Weights of a small transformer language model.
Training: a variant of SOAP for these matrices, 117M tokens, 3556 steps.
Each number is 500 + 40 x the weight over the matrix's rms, rounded and kept within 0 to 999. Layers, rows and columns count from 0. Numbers have three digits each.

# up: layer 4 MLP up, 512x128, rms 0.0738, rows 154-206, columns 0-127
# down: layer 4 MLP down (transposed), 512x128, rms 0.0741, rows 154-205, columns 0-127
up154:469496524492547559545538514457457479544428525477524497523552511507456440435461533503431467544571458496458585564489468479482502467475441526505455442467524486499486487512516424527468486482499518486486509503467443449561494487482463504519531513495592498500564465441552505541533583590486464459512513505586442464468523486528463559476511499527526463548453560516555528550531490532574526444508
down154:505434561532590554501527469550549479610513489521496497473504536530513525518497514501431451510526513532467496481466558494549499518536447465501516540447524505499477473559508479508538466507480508509505460497527504451523533461490583505478441491464490499478561508426529568518517557551534526474519483428536552508518425495492524525485495513460571510487505514546493496534552508504534547547559
up155:459507516544412508494454520484528548479535501487503453492492503436484533539551469462496474526424537483554414435578557500444496521494532578524518483505480475390531481474488449518524577494484455466479520436500418526498474491572533500509537538461489592490568479482435493533549537538483515524522429413498514479565502510550466522543462575499548497487566524520576495513523512457539461479469
down155:512515495429463542494444465534472560469446463523547584473469486496516512466499479534483477542497520482451469529393514480463464507502419449542449492535529510548556554509439493534433394548485510510496475573501470527492523489449545504491490477440435490544531487463485476563453459485474467499542546538499511512544458554526482511543452444452512464505473429518462427496437534532441518562504
up156:535465530503508548494511494479576449445472476442461513498494508542516508457512531527472508474510499494461520555521507477451433546471484450524514589465521479548504478547539396541493513491499432503508502518441507506551424456515517479566502516592496558476568514487489544450483471449471494483533490503567580440520533510477478489493487540546542495541498528641561526470431476543528524518518
down156:587473515488509564551488532526545433420495461504472481492451528500529470490527493491481487462504566507495527474445514470555525513485520414498445502585415482448452566558441479451486473514456527510513478542531554457530446482524494548507534491461480431448489499534439598468432473529468495557491531571540491444495457466478491533520410481470598463492568467407546433514492533450538506530463
up157:541493578517461518505531532483475572495507479560528519537568472410486574491515540519461449520545502537552449427539518507530558483541574511412458562457510516513422478507474492480474488528482506433508501520479471557466550534519459520512551532554466499505497436488542522456461441519482430500464513555538444391484529539499517500552479494494485499502493414512444539490503516451459516503508
down157:529591520477566516467522435477447435503572432486521469526499495530505532478458485555517544433482545530588564544515522426436475528496482485523435455482527514557513442503493533478539494495526548558539505576527503425473494459482540484514495563519521485557478527461516497530500499499499589520540434558509557545506539524522503496459484536539503519491497517541528516537523479451533534483541
up158:443557538503522468483562503474470483527507468473569532554413531617550553499579403462518472514481549531533478485513525463503566485518515530473496539475540500493516507509520535487489530542489541504460514491473481467476471477512542532472477473469513420460567522538505527517530427493562497520513559514439480478477513510512535527585511494504438526511492465494495554548501506441570491532554
down158:468443460478491524504512513531520463451497494519477481517544548473516507464458490520477481457515449454472550491521448519496502482518533490461504439468475529534517483439501478502514508513531483504467471515474507513439507487523465493531555538523527488523497447464520465429522484529516531521516464480509545574419542458494454465500500495504541494530523524522481535476465526601510505404603
up159:495469541556540526496515514411587488505516530486485539544436546476530467497504477465484486452483538493469489521484423458527476495446474517550467503518515483453540539552529527440494444520478555437495502546479443515507491486521510402522447549545452526532472407504516532565545550505458505474512461483514439517508478481508499538540476490443476468456529468464436500523557594482498473489495
down159:477533486524539551495537524576479485527509484488496521537549446439565513516471527512530481544500434509503540495486557465539487460478522463513540504454521524546499441532493521535417453493536450569504522499540555517487484464515541543524480435473531572502467544476464516391438606515543474597541502515480560486527496526531507515526459535518476512432503521485490481476474474538422530650536
up160:538506452521522560452506454498497490467575545562511546516516469468456534488489514503533501490517528539494584504517562544471524464602472536504534491522480519476480418542514440551540511477494504541550552484480513589523469438445496551589508494491478491502518553553462514498523474533542460492496535523451508441521526532520487492504568488482509464441551521510431576550557521566466529441540
down160:480547579465395527513497447461487477473521447462529506478421482479506554485507461519537465511514516462468475516475437462576497447488499450496503499570451399490518526447551496452506563508434444518505493507511464534483402525560548523455499520508526521477448476460531562492466504445392559483530457465482506502433519520473411490498509534554478471499466535543511484524457521481520470493494
up161:519491564544463552489545435421500368473397594471460538507479567512564440485476444487473515491572528446530488581500537494451538490513439500452507512506615495484521477530499410537473492511486503463453544493460511481485584491494492537461497616528530538500503554417454526493519527435531475513503510521512475496480532516408527483490473496492512479464438513550483483519485441510505606415526
down161:556522540526440446551544417492455525550493470512511398469506479456539507457574485538497462493514427518548508456521530516576559483545453562506500495527537515518458437566493483538510486445475575523518511428509531475534547582508499557487440552466554570446512509468484509484507492523511498492418524567506451469564471495438528523480506457485487467522518467428516471424452478510491452486559
up162:483563495522499597527456482446484508490479518485513510458500480501519485477432494529360474496500559453558500481453574568495460470516480448443478459446515489537492484515541468490463454511486463492535465469500472521535482513543530447544507465481444460500495471595470452537510516546465523487595538501446437532450504513536506515527537539503553499566540538473516469497501592505505428473492
down162:565470531535568527499419595450506473530566573530469550460538485543405535504529496497586515455491455519508474522543460434505538486475536462607455449533517509487409487472477377529492519492513514535425470562470478455496507528506509473516437511466536437421500461479505473484505461465584503471488515582490464420481486471462498476457477490537536534488449509527440513476516589459517529531468
up163:489486532509521571527492540432478470601495516476405453532507519562460454547397474499434471486539484497446547526502482471451524484460525526441504428484497481473507462497466518555479459525519488436555556507470450498460461428533453567520588471503441548471545484436521496552560528530505513398448548528509476519439497529507451555515575448490495506551438461557592527542499518520608545476480
down163:545509450541436532452581511519540505534489524504483502536554481489504537493517431509451432495484495499416479529434494464488598479486509522541510506465541491443537594495443447496469574472438533545466472421526492436490555481448527509519465487504478528516561461532470525434476426521458583535535588503523514508483545483546500496537531458431486386533480491433497461480499520538496521540528
up164:508487561515509495493540513493511505490493517511537522501496450464523539541503481474557457578474482488443482444508471509471507473400510490480498488520511502463463479512401475532481519447508445506466469539497527475471533531529542595448508446453465435491477548510533484467509492591446493411510520522442426487409515535534498564439558562544497607430523508440517494474539515461466483550484
down164:491470454474468455515450534504438486466458460447479460519480440509491542432465509449518474509552497435534504509487473447502500553477518489537532478490465459537483514444532441453492485545524548450543518416429509529460439501485513435491509547503485430485468449434463505516465461448499467470523429512560526406487451536489479455498479457413502506476458563478478540538520468484501423478508
up165:450601420469553467532526530516426552470558524518525523475501523460536536465593462496551441581448473427514490447550527517500498449459448488538492456456461491506482458511475493463496509436536527480549475498477573518503483493497487454539478357428541488426484452545530514503494420493482527472488459573492499556493494463542528516511495500460511451450513486534550615443533487492494452528535
down165:401447517453529549574483436502609490562465537476474509522433468506477489484473507501558531495578446501488499473473439501532464482504559468557483514446593486434496481442468496539520448482474483472488519580456400523478460459490453509449511525557498472532469536513462541531483510505492550546619471464497518488462536524505488479536430521555501516527563456460472487565480472519435552477537
up166:463475531532476507487521586449481542477564463451507535476470537405510463464539508530455438549534451518489511480559580510527492572465550502472509478557477506417529437508533436536444518443522524513527476469487529508492520493515501520541533490554467513539498539530527438581552505514482486438433462560485473482505514469388503493461434456548503565486556402483582545500523588519370505548525
down166:546492494508463514554499396463447521495480434507525508607582504533541502400493486480514469437453492484549557525508408489461435524469433541492476558535446499488478586413546573441476481543557492460468507472452519567489476444546460476498497550437473446468471528487430415509464418449459520505489548505505512514542526518503460503492511442560486461533512498481486525588515467557512452472515
up167:561583558526560522519550486487485551526481532576518459468491561481475480437457473505504464480489464507527559482589488530440522449446495539523493485484456444463503505531566442465552503492494456475546532506536472505550519518555468465532486534457552495516519466571545535503481503543503472489469552495530472551474516496462537462586535558469447531545512560454586514547504507570520441487462
down167:467563489526470508586473504467502459534541532430495446549567452519513525586558454484544514517479415459481488492479510513515521441493504483546502473534524467525488504522509462471522484560488558497473523461525470505528601467479494466484446433527388519506530528524496544505463376512504562475545543470527533452581434534529488472455493506486466482491516533538503566557512464489475474504543
up168:439481492532528459525505557492495510524490492503567507479443466472485582413520449437518515445578505476532466528488478516515480527477564445465497538580553514528560515481469496471506456508477573505513423483519532494541549479420549486460547451522478480378459514424439472488547506447502516504544535498528573576441502566414509528525552512525494434508437428459568476523512605523556515561436
down168:525426446452489482577495483496552512491500464537541463578554477549491504484562507545501521475460525487455506514505495463516479440575454499566532521538512478478494502441441483453474589486474484501508524511487535460443544527530457488519476573516441532567533526514554491610600440510430536532470520541467514494529497486434600445531499530531483491486498524499484471536537494507476515503544
up169:448518534484442538484500499543507531528475527460532488527465497513479562541574511478530458463545487502477432414495517482513489542519480428483499451498539486491412509554482487547500422435491432441481501437439493502491471493498534509488562446471539490536517518517380511472487488561560537515468497482529453531500468524526510514512480460473530545521561471509505567520489525535457500456496
down169:594455543488525469496492503507521461507508481474545447441496494526508465486447463550484456541541537501503551513527449493473496490570465532468482520501502574518577468533484405443514539511504517522479506536522476511445477520551444553538476504479475526446479481461522449505497493479523484509457540518495523508451484445433493504482459524510511541500525527569474535480548489449564479502531
up170:564437550511519468549476498566511553509443493479476445470551594483562493498510492491547496503497523494484492506456506502538577514425488496469570454465510501508507526431508518438504459498524526565514515559539486475514523511454440515487410460521443504513495514504542540480506417465564502479484559571442465543435530508438499486539527502487539498529494473485496493546508481496559477482470
down170:429548424458544518506525522477392550461492507537546552468512537516531573531474483463523492527535514478505468464602459463461489498556533510538467460461486471522553529480517497566552513462523442554473500525540480445471484508468460499495484540494488499499493512463491495576437530523456456477476431466542540459514514508486521468507474463477550516537495536506465521509478527512490512487480
up171:573528507483525512516442536507410527502553437524531484488542463588450526507476526576476504473568533498500479486538444452492450550528463510519545450478531518526537430476488492560423522499544459456461487566496496414554484482536539535504510424521487540486483537565594481451525472578488584489505527553531469444511515469501476529533564408558416542512501486507453482476514479510492565536486
down171:520473531531516487507449533499519562475566584508489499515465515502546561441526568437532513530524512570437520589498510559538474482471563500473492534548517484500490466455498478501559509504464541554454498476555565522493502455529569467523501545483543498539476484476480506484542541464467503514520484484442532459504484577451446460478512588526584525525561478498530549520594526541510463489526
up172:521500479495445553516494604490585443519460483584504469482481462450534447514506566474489573456507505457522489559484485573458469474593470541484497489493572501523459496512469509485516495454538496473436499578582472482465534480545608469520479546529483479535509497462480475539562466491591530459547500515499463488501461487450556548529505516497445544483532505534466464520469483484460446536534
down172:448591539495483508489513479559525577541499516473498562434564488503464552539567545495575529572497482527451517459496520510493546502527536487508432530536498526507548500505521543529463500463448499525606505487456550494508493497512466569540516432559538496524527579513502442502454466508517548534537582491529514553502502537484433548437520543567566476503482462551505508488539519525531568509564
up173:494497470501519447577561540478499509526530525501550490454447509516472426423555486484597486488453500432504481516549512477550425442411485490513524504517596510500505509533444493447600536467485546541480440516474545464589498519564477456458485500557506556491521504493476467582515494504477486441503529537484441476383507492512544518522507522605466492513480476508464526497568492526470552403521
down173:557527523476474495500519554558491444499600519504465493487527524531468571420459446512508465498502532500473424449505472452473452529557498530476418519507465536441488537457443434531472433485516439530466516455493472489427445449475531517521520546515506444475563477493547454532510454570561523475465445476506582473547467509444488462507505459419539474489490473530435546460478494482523513551446
up174:478504601471474539467503473458542537525434499452476531551494512413480522498498496549447492421490483543469539478573507486473524580549411491533462580488524474488504513480446541579478439532434481500457535546543554541541455509500503465470570455462459584478502474532472525537485509468535437519518418508487497570433451490481480454466513477519491489520507479499507488560503505533440489544477
down174:472560512575487484549482545565499490479435414526415478398532477457465476472530545532537525467518489530477489512416521500508510551458496513481457474444575514485487450527518499459507552500511545475574530458503466482512476497488516534513442557541494517540455547492484426516515425474507552471462504429445566473591444546475474481517537519467538541447543473546521521497522484452567506524469
up175:491518546517583459458475573509484460530500492519468480539432449463507543502521486434492493496530484462493500553509469540486481537495470596522504539504492521489520525485574493480492534523445459444565493461462550509473529491479443510420521349469485432489469446526459562521542493433537498495502529514477521454514470500518439496542566508454460476492454503522511506445555534436513494492536
down175:470490468545529499486474500507490464445450441571441499514572445467500479560509544525521540414502448587538531499492480462514480519492565447553485518492480507536512510557570536505470509455464482495434455488520482492512474487541506506554496505483454559452523558492510480502516473480499506537470464479489526548556442512527521487528477459442492565482571504550495457491502471588474491481530
up176:521527439515531583492539544506476528524459487478465500508542543550468503492499526502591436539485488487470594521462579523552490504478500484503515590517462535480528457510535529470528450418464447488512566482462562609562450522486461476507569485475508505488450535517354551474581464495536555549513484555481451532495507538529504494472477548571414490451473526454470503515580487535464497480464
down176:504592512483489442510555528492552450526527541483536421540461463529481563551474549526498489520484557464466406539538438452491489567540437499479542478542468466460534444452454517533556494497540497473450517424549533536538493499494524539496417481506557508489478561475545466435502508532506503533556516511492569467553495475510450481435510496470468492449488448506455528494464442509556511498444
up177:536488536537532492467498469538535492501510517533539463473516504541386505529498480504388515582445484564484469515505482479490501496512526538517499557472552547571406522517429490525515520526472414466529503521491513537491447476486445470584526436548508490502450462513422433560559511484489488476529524451450441510514456483508527513472536437549513466414515384479515449462523550510524526500569
down177:551464490463560564479456545535482487463478520410473469546563546454598494489529519454628470428453540476553569526458462471465556561568515504478495577552468523469496496424540438469475526434543565503531472457503485465511525540483549469477481546482499499495496508574486541485576432564555441537468504494514426531531506547538519519527466513500571493542457525510514566586510439610527517563501
up178:476467510476546519421499497487534489459540556474501516557541464471383471531517559565482431560506520526439470590488550443541429522495504464497446493521515519480568508549465540484457506484519533527470474496461466465516478531539448505452496449584549500489522496508475479523534538437423456424519531474515445527514496481526550497461568496519526499513541481485484472574492502558485490490597
down178:546600510543537511502506413545475493548497464489516546470528502527489515545508460514481585523430499515525534474546516489513559377531504563447511496507451454552504494464519526489550508443504548522466505477514570513478557489584544427502452525502475485526422549416560485544553507465533485476531490513519576493558582587521474455466481503493558540547495521606552460491503499468557486558452
up179:585497494544421493595547458555486428502515599527470525491470478524497548488543445466531457490503548560443458483503527494517480468433486465437512445496485513512477534535509539561552501481485470549505504535448526494522540409525466489494560460451587487465539548470549548417538496547451492495505508525547453502488457478530501479536586496511519512492561553499521479502476462454517532539519
down179:531444473485494421461433415473522502487601541473489448552484490483562572550507478494451529448480549555588543545516496524561488548531558507472498483533539469573513516544508508515464525478554468493488502516551449454406491508558575491450442509580504507508479468475503424546498536517465525524490485441558488482530523438481508545549535562530487598565475482483505484488473401504494458508491
up180:511494543538486501536530482490538523512467540498445521524431538483523578460506529525492502547575508459492455520538460488516526455579455528475532531499492484535519491583495474471464484475530485427504589642509535496492496530465531433457542496549450454514476477498539462413509553501534454520477524501566544425523449485505526547502470468414497521511516525518489461559494495450483507546547
down180:485480499495547515501482521519541473508506448507445460486533497522542544479570547475469541482543497481501537499572565518487527543527463555521463508556552473505493499490552561517546463557510534535490472500542523527538525489535539490511472619489539532485509445506466460466515502557551475474552490530551507496559444511552517466508555524574477488491471457529557530429541453491442492539517
up181:502565473508497533474530521469490478519538461526512531471503436477495496547510455364523509530514493479556485495433544560572493563604541467562479541491426597519461407519527498511529445480503520536507498495538606526473464501541543527509548477475608474526489503474459457555443522573509458480464575512521554463568409462522473523561529484419531465447582455526476487518560537555514519578590
down181:496465468492577555563404536484480524452502456489559493485515469573492442455508494468492502546501475557504464464550534410487530500524530512498487466498581513450541532486438477495492568520597467529469433460501431540508510481493514490526456541448487475498488502563552475535519491451518528433471516540449493515514531498479513493461508517485450514517471598516479528507537429500475489517449
up182:491407515496528451501519482503561541562497546484519521573467525575505450536494455492500487557474542487461434421500452540527477491507456490501448471520522480463533521522520554528529399435502514576456466417510482469464468467510516436559504518519507496538554518503460551532542518446539538509546470544575484502583506494509521434431520451499529475505480465512454475524481427529480499534534
down182:533581523500489492532509449561486499490526481521537460547544482433517555425489473484454483436415505505424543512562509458469532480572486540510562569439484510501520557501475514387412511542483467375485528489476472414448492501469459475517467473483474517521488491485430508393505441505542474500489516470495502423566498460498519529521504474510543506504503456518522499491476557527487464487442
up183:465500569504484435478538502405513533482508600501513502553487488501507573425437556445486471566571499489464545483585548509502496523477510582525496490488493482509519471519451477528439546534482423552436472568459493497468485448537510572521462552496483443484464494530451542524559477413515532472499445528520517535533555507519434539415462508494513535472477482494508539507458486422502497503548
down183:541431507500533539493456563486500525465474452526391517440501515598472434453462483492521534526459499415532561518525521412497571508409503479541457535460535495499481517446549522523518501541552570534488527535473417530531506532541487461482560583552488546483508537508454544452458425468574565470570491511529504477531489548481550540557471541478522500455479460475569430536496495458475508545544
up184:483533490487515482465563495531533486467420426479539471443476492519457496462536504434482410467557475452502515515468409513471508588497455516544480480515484565518474580478505483528429486502483533506461449381481518502473501449457514475530500509486461542483514514526480495410455506548548496522537505526437519433487507590508477488522586519478570475520534479508485570507479513538455467518542
down184:487450503494460499563549433473513484570437571506592459513495479468584439483562419443543471517570483501613451410516415479572417510519509516475500466488546490555479463553437464533568469524470486438436393507528568465478472502491530542436615521524569507443470544505464465541588481478485504475501453544517530498516487497499530475478540461566450534521509488506552485503490521542470455495474
up185:366431446607524534544467484495547498539494571510528485484432442412487518484491548471504436498473480416506516486510528514485457473493575481499514499484511501439526473464533558484490482558512492490498526468460529573462463471387506491502486434458443529516524491461529500529515465550520540472531502453527463531428469497539466537470450523537553457592525422548484560504526546531553481504525
down185:406417521531496467554526520515505455518510504581551551501491536501585488522527479422458486458485434491454521476550589535514491565412554509485418457494465438459469488446567434542517457477490494490506478436479546517531528527500552426550566450479551509454531551482476463508372434528537436403454471499472432480529456576462508486577455518579491594519544479521497467527466520522524358453502
up186:459473468520514501505465435455508527454481526482473528500533515443452468482489526534448506551451468501535520556472477459503500496465482532488459484457470517519476481564493511541508418455539544511520445504499473412478501523502514460605556490509520516493400510527508492499456469519464463537535568511405506542519570485495509516560482515500497519437485499533490505491475459601484464510439
down186:474529562522525504514506508512561514492535487526481574478533600478480476448586485410471524499515453499515495462523516519531453532454531469526543579513509458500423439540490522428417452514485457499564444483494503521515505458510540583443451500515541360455502495506467525553527484570571542505516434527563530547456517488455486510518481537529530540485558513534477519520516516429465488462527
up187:489412446504492455525432487443493533480465550561464588491506535482561502490459567478487466526500544512470411543512453448427484494445501542458510602453525490493463439524463477463538560517529476535502425474490481447486477527445503450492436530516427530515515487542497488406544448544532566548479479501494511416479512494545537500456526479492510433446495425523486578438537510542511519455443
down187:559566533516467552452551415523513457556578518471521573476468499491499555563562470526519513494461470551523503496506512518468555508481545485510480487521499530457513534458483444488516490582475453506521424572496502499574506504487518548483515497467494461509480430477468595538461558460434569532485509461564545460582532554483496513526434502509474536564587441466509539483455556566541478508390
up188:449538463553474473497485538487503449444413460433488491459525442474538470479425399468477527490540502495534530412520597560478485505528467477546435444582599541468468492477505514521517530521440558574462428456498432552488452519585465488398506488460467488486583434565498498496504491466451456434538465479537498495478472502466469586489489506527459448442463486538521481474534598565463436502395
down188:481589556475481471521410571569502497514466423548513533450434443513526570473522529519462486535465476543553521503496560465461448469466483474401459523481495514526507469450460455500446369489436573570517594499425528483523555555518536497539522503419519491464493446452494525436459542533453475478554447506572523482554443519424515504507478487644499480503403479423484434590493441591475523541514
up189:480441496588493520518505541426450453462554538522453562480539501528503414474488532389447499553516456497511379518500475440461472472591545520538502529502537531469534511532532511428400611497491556548526458507491488510500429528486527486468472538484474534552563504455472437526536546429464502549487480519499502483493442605515525472514517442436503580588489497562438553528504503398494514544510
down189:417505534456411461523481557474544484553482458532484473516544489545478470472561494418479601510527500535522418466504534525510439522476465459450489428511529461521454558607570468448450498424591546547547498420537501502484537506589504467471445496513484486471445537422489482459512493539560532404481552527502498549457390516465484476476556546472538543519466519511506499485545527522526537501527
up190:559524563525509498486514510517492428485450523563491483531460534503471463497575454456503532510497497453479549544481511423527517496474515451559471477470551472468449490454471460542528456504544478471469481469474485473499407482478423469476510499551529499526441499506504515488522506461483471469496524528494508474487444497457504467464476484483534509530480498553479504537557470456555502480520
down190:497570521528467544526467483510480484470493464548495513475519519502538486467499497529488448472561503494456520531511494472540467469535530532453493535574496465541498530541493481542535567426471514584508444455523561535417549463546554485487446515524529462476549506498514578512454486542495489526498494493486515504549560545491578509484456490530557457486490468523468529477509494480499568498517
up191:517553507551486461499463412562534434458426562498487524496457539523491502544487461538501490540486524517525463460481504493510447551546534503484573445521534454523530497512521502493475512499508512470500553487424607448433552387491522530534479492494513531518515573491447471425478513531440513522504511470518501514522476463510496490488555527492507523516497566566423489534530483529515526529519
down191:529464455523408443532509471469474479534536420482469440522459484455522467556528485536502553479447493540546591449491485502549439513478504532536556479543493513494571546508431521476554452491517428511469515520412501503566458547498533470513458519541512487545491482421484448540550463508452464450502550567459505546573520509504536540472436536405492471445548510532544453464499521495444500408500
up192:517503454473423490458502459501480580497559499583523522465494520471498547463457461506505492501546498512460554536499445563488517505542517529452534491554449513495443444453449447544450487533481492486487554459494531537459552495504483463479508476454472518542495453481526465478538458522512508510502560523494479439410494521525467567457471553552498467532524550458488491531495498535484451462526
down192:523508520465489576499512443471511493506481514556443516467520536475477492581515554526552513527463474483552512500519589477471463508503487471472503537456444528517541551518545449495506540440527502532505513604550460524498429501462541513508524510551529445477525595523509520520536518513527463510525516441481516521486456451494516498512506533480582539495501439523504581489499585512532558582496
up193:519479558513552541448554596485570468491461492510501414465545497508498486443424482552539531530516482460495576554416490501504505523465578515469490408520512499510522629480495529560472513528448485489537584478584412526493504488490484455552440543499531466503485484502455528481501558536423516456546496493471486555530500571431467503503534524541492533532481477507533523516512456481463496453411
down193:486480474472584491489553511517467459485445506507527597499504544488513514501512482463480539536533508441422436496523486546542548464516481484468559563518514478465404478514583526488531474477456580497468460505484494505510540467418462405456487515486495509464554530582472480476529494533460487446510518503487483483452536414526477541618532511565411422522531495486467573520481507522443498452552
up194:457496536530531457528525554416467490522549544463559382444482489498487412441574473476479479478467470504493503457543526503473546466496483496504463572528409506467511508477526557503397487436500499514561545483456474525573483442465453447548505468529418467531512559533577475550587535510476438500481497490499473457445465475504479488456504476534484556498472472515596464512502475480536494396466
down194:507509532464493515473509474577521505452495492555472560540491469470525519482514432466506465542550476514478547445530532394552511492499546479549475515489573533516507528459519518556512549490497467515403438545491446468415482461551521503501592512548525462508472450493456515544530526534550505483525470511434462457462520489523474564494478449572479558449533485541466533579515447510488463498612
up195:537517424501495474532449614509492431541449570465571445501531582518463561498546469524575528492470462516539540485485565441556534477465539490506543468470571521499486581535508578429498508476479513496484437478543413525514479531507552485525454526486461474519453572446470491420532503514461492494533525474476448475525466517417466492542463489555439540427484494512497478518519521466482472519480
down195:428461504479493542466529467527461527484507514534429548519555396538466428499459493471434490495501521450489560451477524469461460490499446521483438491496518478526446418435549483514490519500496462485571495472537569511480470536483538424487494545506491484460500537508484493510436545499487501534442522551524535525530574463509513490500526486468567487563492499490461527430466452527476560452537
up196:477616528479501544509439508461503525517565455524471581409522582506520417490573458518536488465503529545461392513558583478504533490496529444491445501459383481468539461507465561436492499450453523468480453474500530425489467451501521527423472476466477521479438552495515521460466520492472528494486566630459510402502475522473494572491542503492555558461544512508475522493552522502491504532539
down196:412438467510463436498499508563449523456459558444476558521540510533556507496499535470436459525488475443498444482486536554425541512525485483532541439487466484469483512466599501423519532532508550502495439397428503505514589456525505480522514508526486494506503447547525507523464502502507579479546489431459570492519475512544511472502433468482554527520439531457527480443439589478458497473519
up197:563549526508452509470506487584472465489488566490516505473495512445553473524468486537472486504546512487521504460484471523534411521487499544492505419596488543545535532420567520496495534592505518516527492496505472459492486517475483430560461517429514551451512528488454444462477491554455450500496485523501585452493498480517495479486480580500411497520463586420526571503508545482439508543524
down197:543490477477498535535466536542424550511496517479493461447531510505454491465584456430484524469466474454497520532550498418550499521478449497514442537524524510527399442560556545508584522439511516531518517467488521533482523514482504468534536518515449502449542504495508476493487455503579467533521474448535522524560607496495479501517542551461562514539582451428517500528474515554545567494475
up198:495514463461553431526494559451492432549465493474496485549465538492431496519477555513511547420521478448504523507508502448431493419494489552562526476504493532492491483499541513531514551546521550458487451476493512498547435454464528485542482458560519515527519546469460513515467480473478443558511530471478481489533537482482455481508506427517512473523482544489492466420576463461492513496490
down198:517477463488498537510490512533489468543501522503459497416482483465545503545489464497505564499538448500533509522526494458530516545548465463463467563498500444529454494498407492487554496521423481509474493497548493493510472490504461444476495512500500485464434457513516480527554499484488525499541522415497529521492519504445513480504469500451556512461517535512534477517494524496466482519553
up199:476526470528522477451490419500511493486513515507426445450501477515574505435464481477441487375583573454504522461472544500479506476499516510502574538616537522493556481453521464484554524487556453483511470449518486490545493475529482513459505464494511516478453455513522505489527561462510535495579519535570562496495450485586499509538535509496486531481540497477577417568498564446593531516464
down199:578488460465426503515517471520518595532523528533494461486515432515504450564473573435491553563524444470531512502423466522523525409478475486488501548542541515457538487455488471491605534518479528471419401547477435451572523510484486497407534462491526566481496484549417593533537438447423502552516514454515487456539529504534485553486444529519548437407475479479542459485581558535502573550468
up200:487460495454466477410476528446548388444447477506497510496506514465530568552412504565475513460503588498490492503531567516484480465547517485444508468506540405410537505486524527531526482466531476526481483473543557473463597493542487470498478547387456382510466510516481547488383539513424504550556455458482499516446425490591468483517429469522564464450545562475512480527518486427579437492464
down200:540481506515491505547486513490510567567460588509526512441432453473486463505490475430536493504491506514457452494458460480520516524522445415543497452486494431531533515558504491473565585490480503558465430526488422550528528510486448540539475443493495552434544535488443496563503540541497504507463495493482517500531515486425501496574416511543444520521543437438527544565548501541515449496417
up201:492493468455516547501485489459496489504495520513511534543525456533546490527501542471471470481486519533534486508491542471464494544560487500509482521565464465513441522478492493537461513576470455436503497479520561442515414515454501511520507427527513503514534500562498531564492522500549436520495445550610526545496534492518473448490504466505504476532453442485465509451524566490474486509504
down201:491501499475466530451497505524581558509499519535489467449498476490515495483489534541508518540470514524599449478508489497492530514466493564513530501540495418484529469473451516587461491470483502444499474521501595484473449458505420523497467480424509471479515511490537543503491489474561473517464507494489532511472423551451535464504524534559443520489522508521529487527487545459507394470483
up202:478539512537557568513519472531519420454465565431415533496461479544478509487487485533508467399560455490498462508459571490566437524513515468472494460482503517585492500455496475509533538527488512469541509482503511528442485486491525487494487516501508457552456533524439431490511454503527477480522465464513442511541527540500434492482457458509508551449511506557482559544467571530433473500461
down202:417478465459528475517436467525450549522470450494476418507493512492585461471510550489518481502491547455502545515521434525516508470471497534491502534539585463420493480457514585581463509533453499513483502488506514541469501443503487489455512462505504605466463436534475458505456528458460493467448525502461487476495513576483536496504508473581559533526505532504543513501528470501490482507582
up203:534448498528480479539529530511464490507587563514563501474441445455471522474493437423541553526543509446528471468512460511595497471438500517474451518496515514466588554541468483511516530423507467555508446475468519480498519523427475473500551511477461465506506485473484517498557459503485521507448494540445487438468528510478527465476602503477533491510435540508472493444481513449526480467534
down203:526524488500549458480490462513450469542497497481491469499534464563444479388572502541449526469473492539481519508533452421509573571563500508461462505545532459497452491492548466444524465492465519553490515513484477517479528510552484473553493533521481513486498522490490507498513532489471453456519529534537477517545519581566530481534417484472462500479540500526512524499536462472536497508510
up204:482451479561406489590394517501511470524472572437523532509531551532446498468559460505557555526456634443543494454502495515521432447500490466448537465562486513455503515519548463504520477530447512479484443469532461567524566545506465512453547481513523510555503517501548492506476454404525551557572431575469441462517546511517573497536507561588513554536560541459564468537489491527524454572362
down204:553485541477505557414543515538505536520473515556518535530575493544457520522571569513529516499534469481477482443466506485493487571556503516524481505498537484431460537535438546482523538485467483421455461525542451575542470536479534491519512439564496426530550477450506508487529460478422570488524410378460514503487521603524441521493494487534491424522446517439499473512524468578467526462472
up205:565423432552559497486475456443527503494517485466516560412460468487512531498567476519497529505464495502485508467517480448464526628512497570492406436496571509497479411504530524432482457520506534545561486535549495508519489527536511404503574585508534471498487480512454461448518521523466522494536477476479452490490486548481571477412555449537484476433568485492465529525447550532479488523469
down205:520545493473434552489535585537547530573515506518522492535484544523438456404491515452569509474535528455491420482542538556499576478523479505479505518547456528544499564616553459516495648439506475498483480421545444484498543521539514497498468459449490520488478548469578492456559492485524580532518479498457522436498433460474507497591444608475540452547533452472544451485477443491526470488549
up206:552483511515463477476470511552528502509466509467476483480559532559541444508575539570475472461455466483594568413509498466496500468545471479454415506503478486527515494509473553431581497540464489548557515477485458579542449544468464500400485443510529514483534515541530472447546489527474505549492484499506494446496459522434435493514527540620488478484472503462537580542462500510538470507485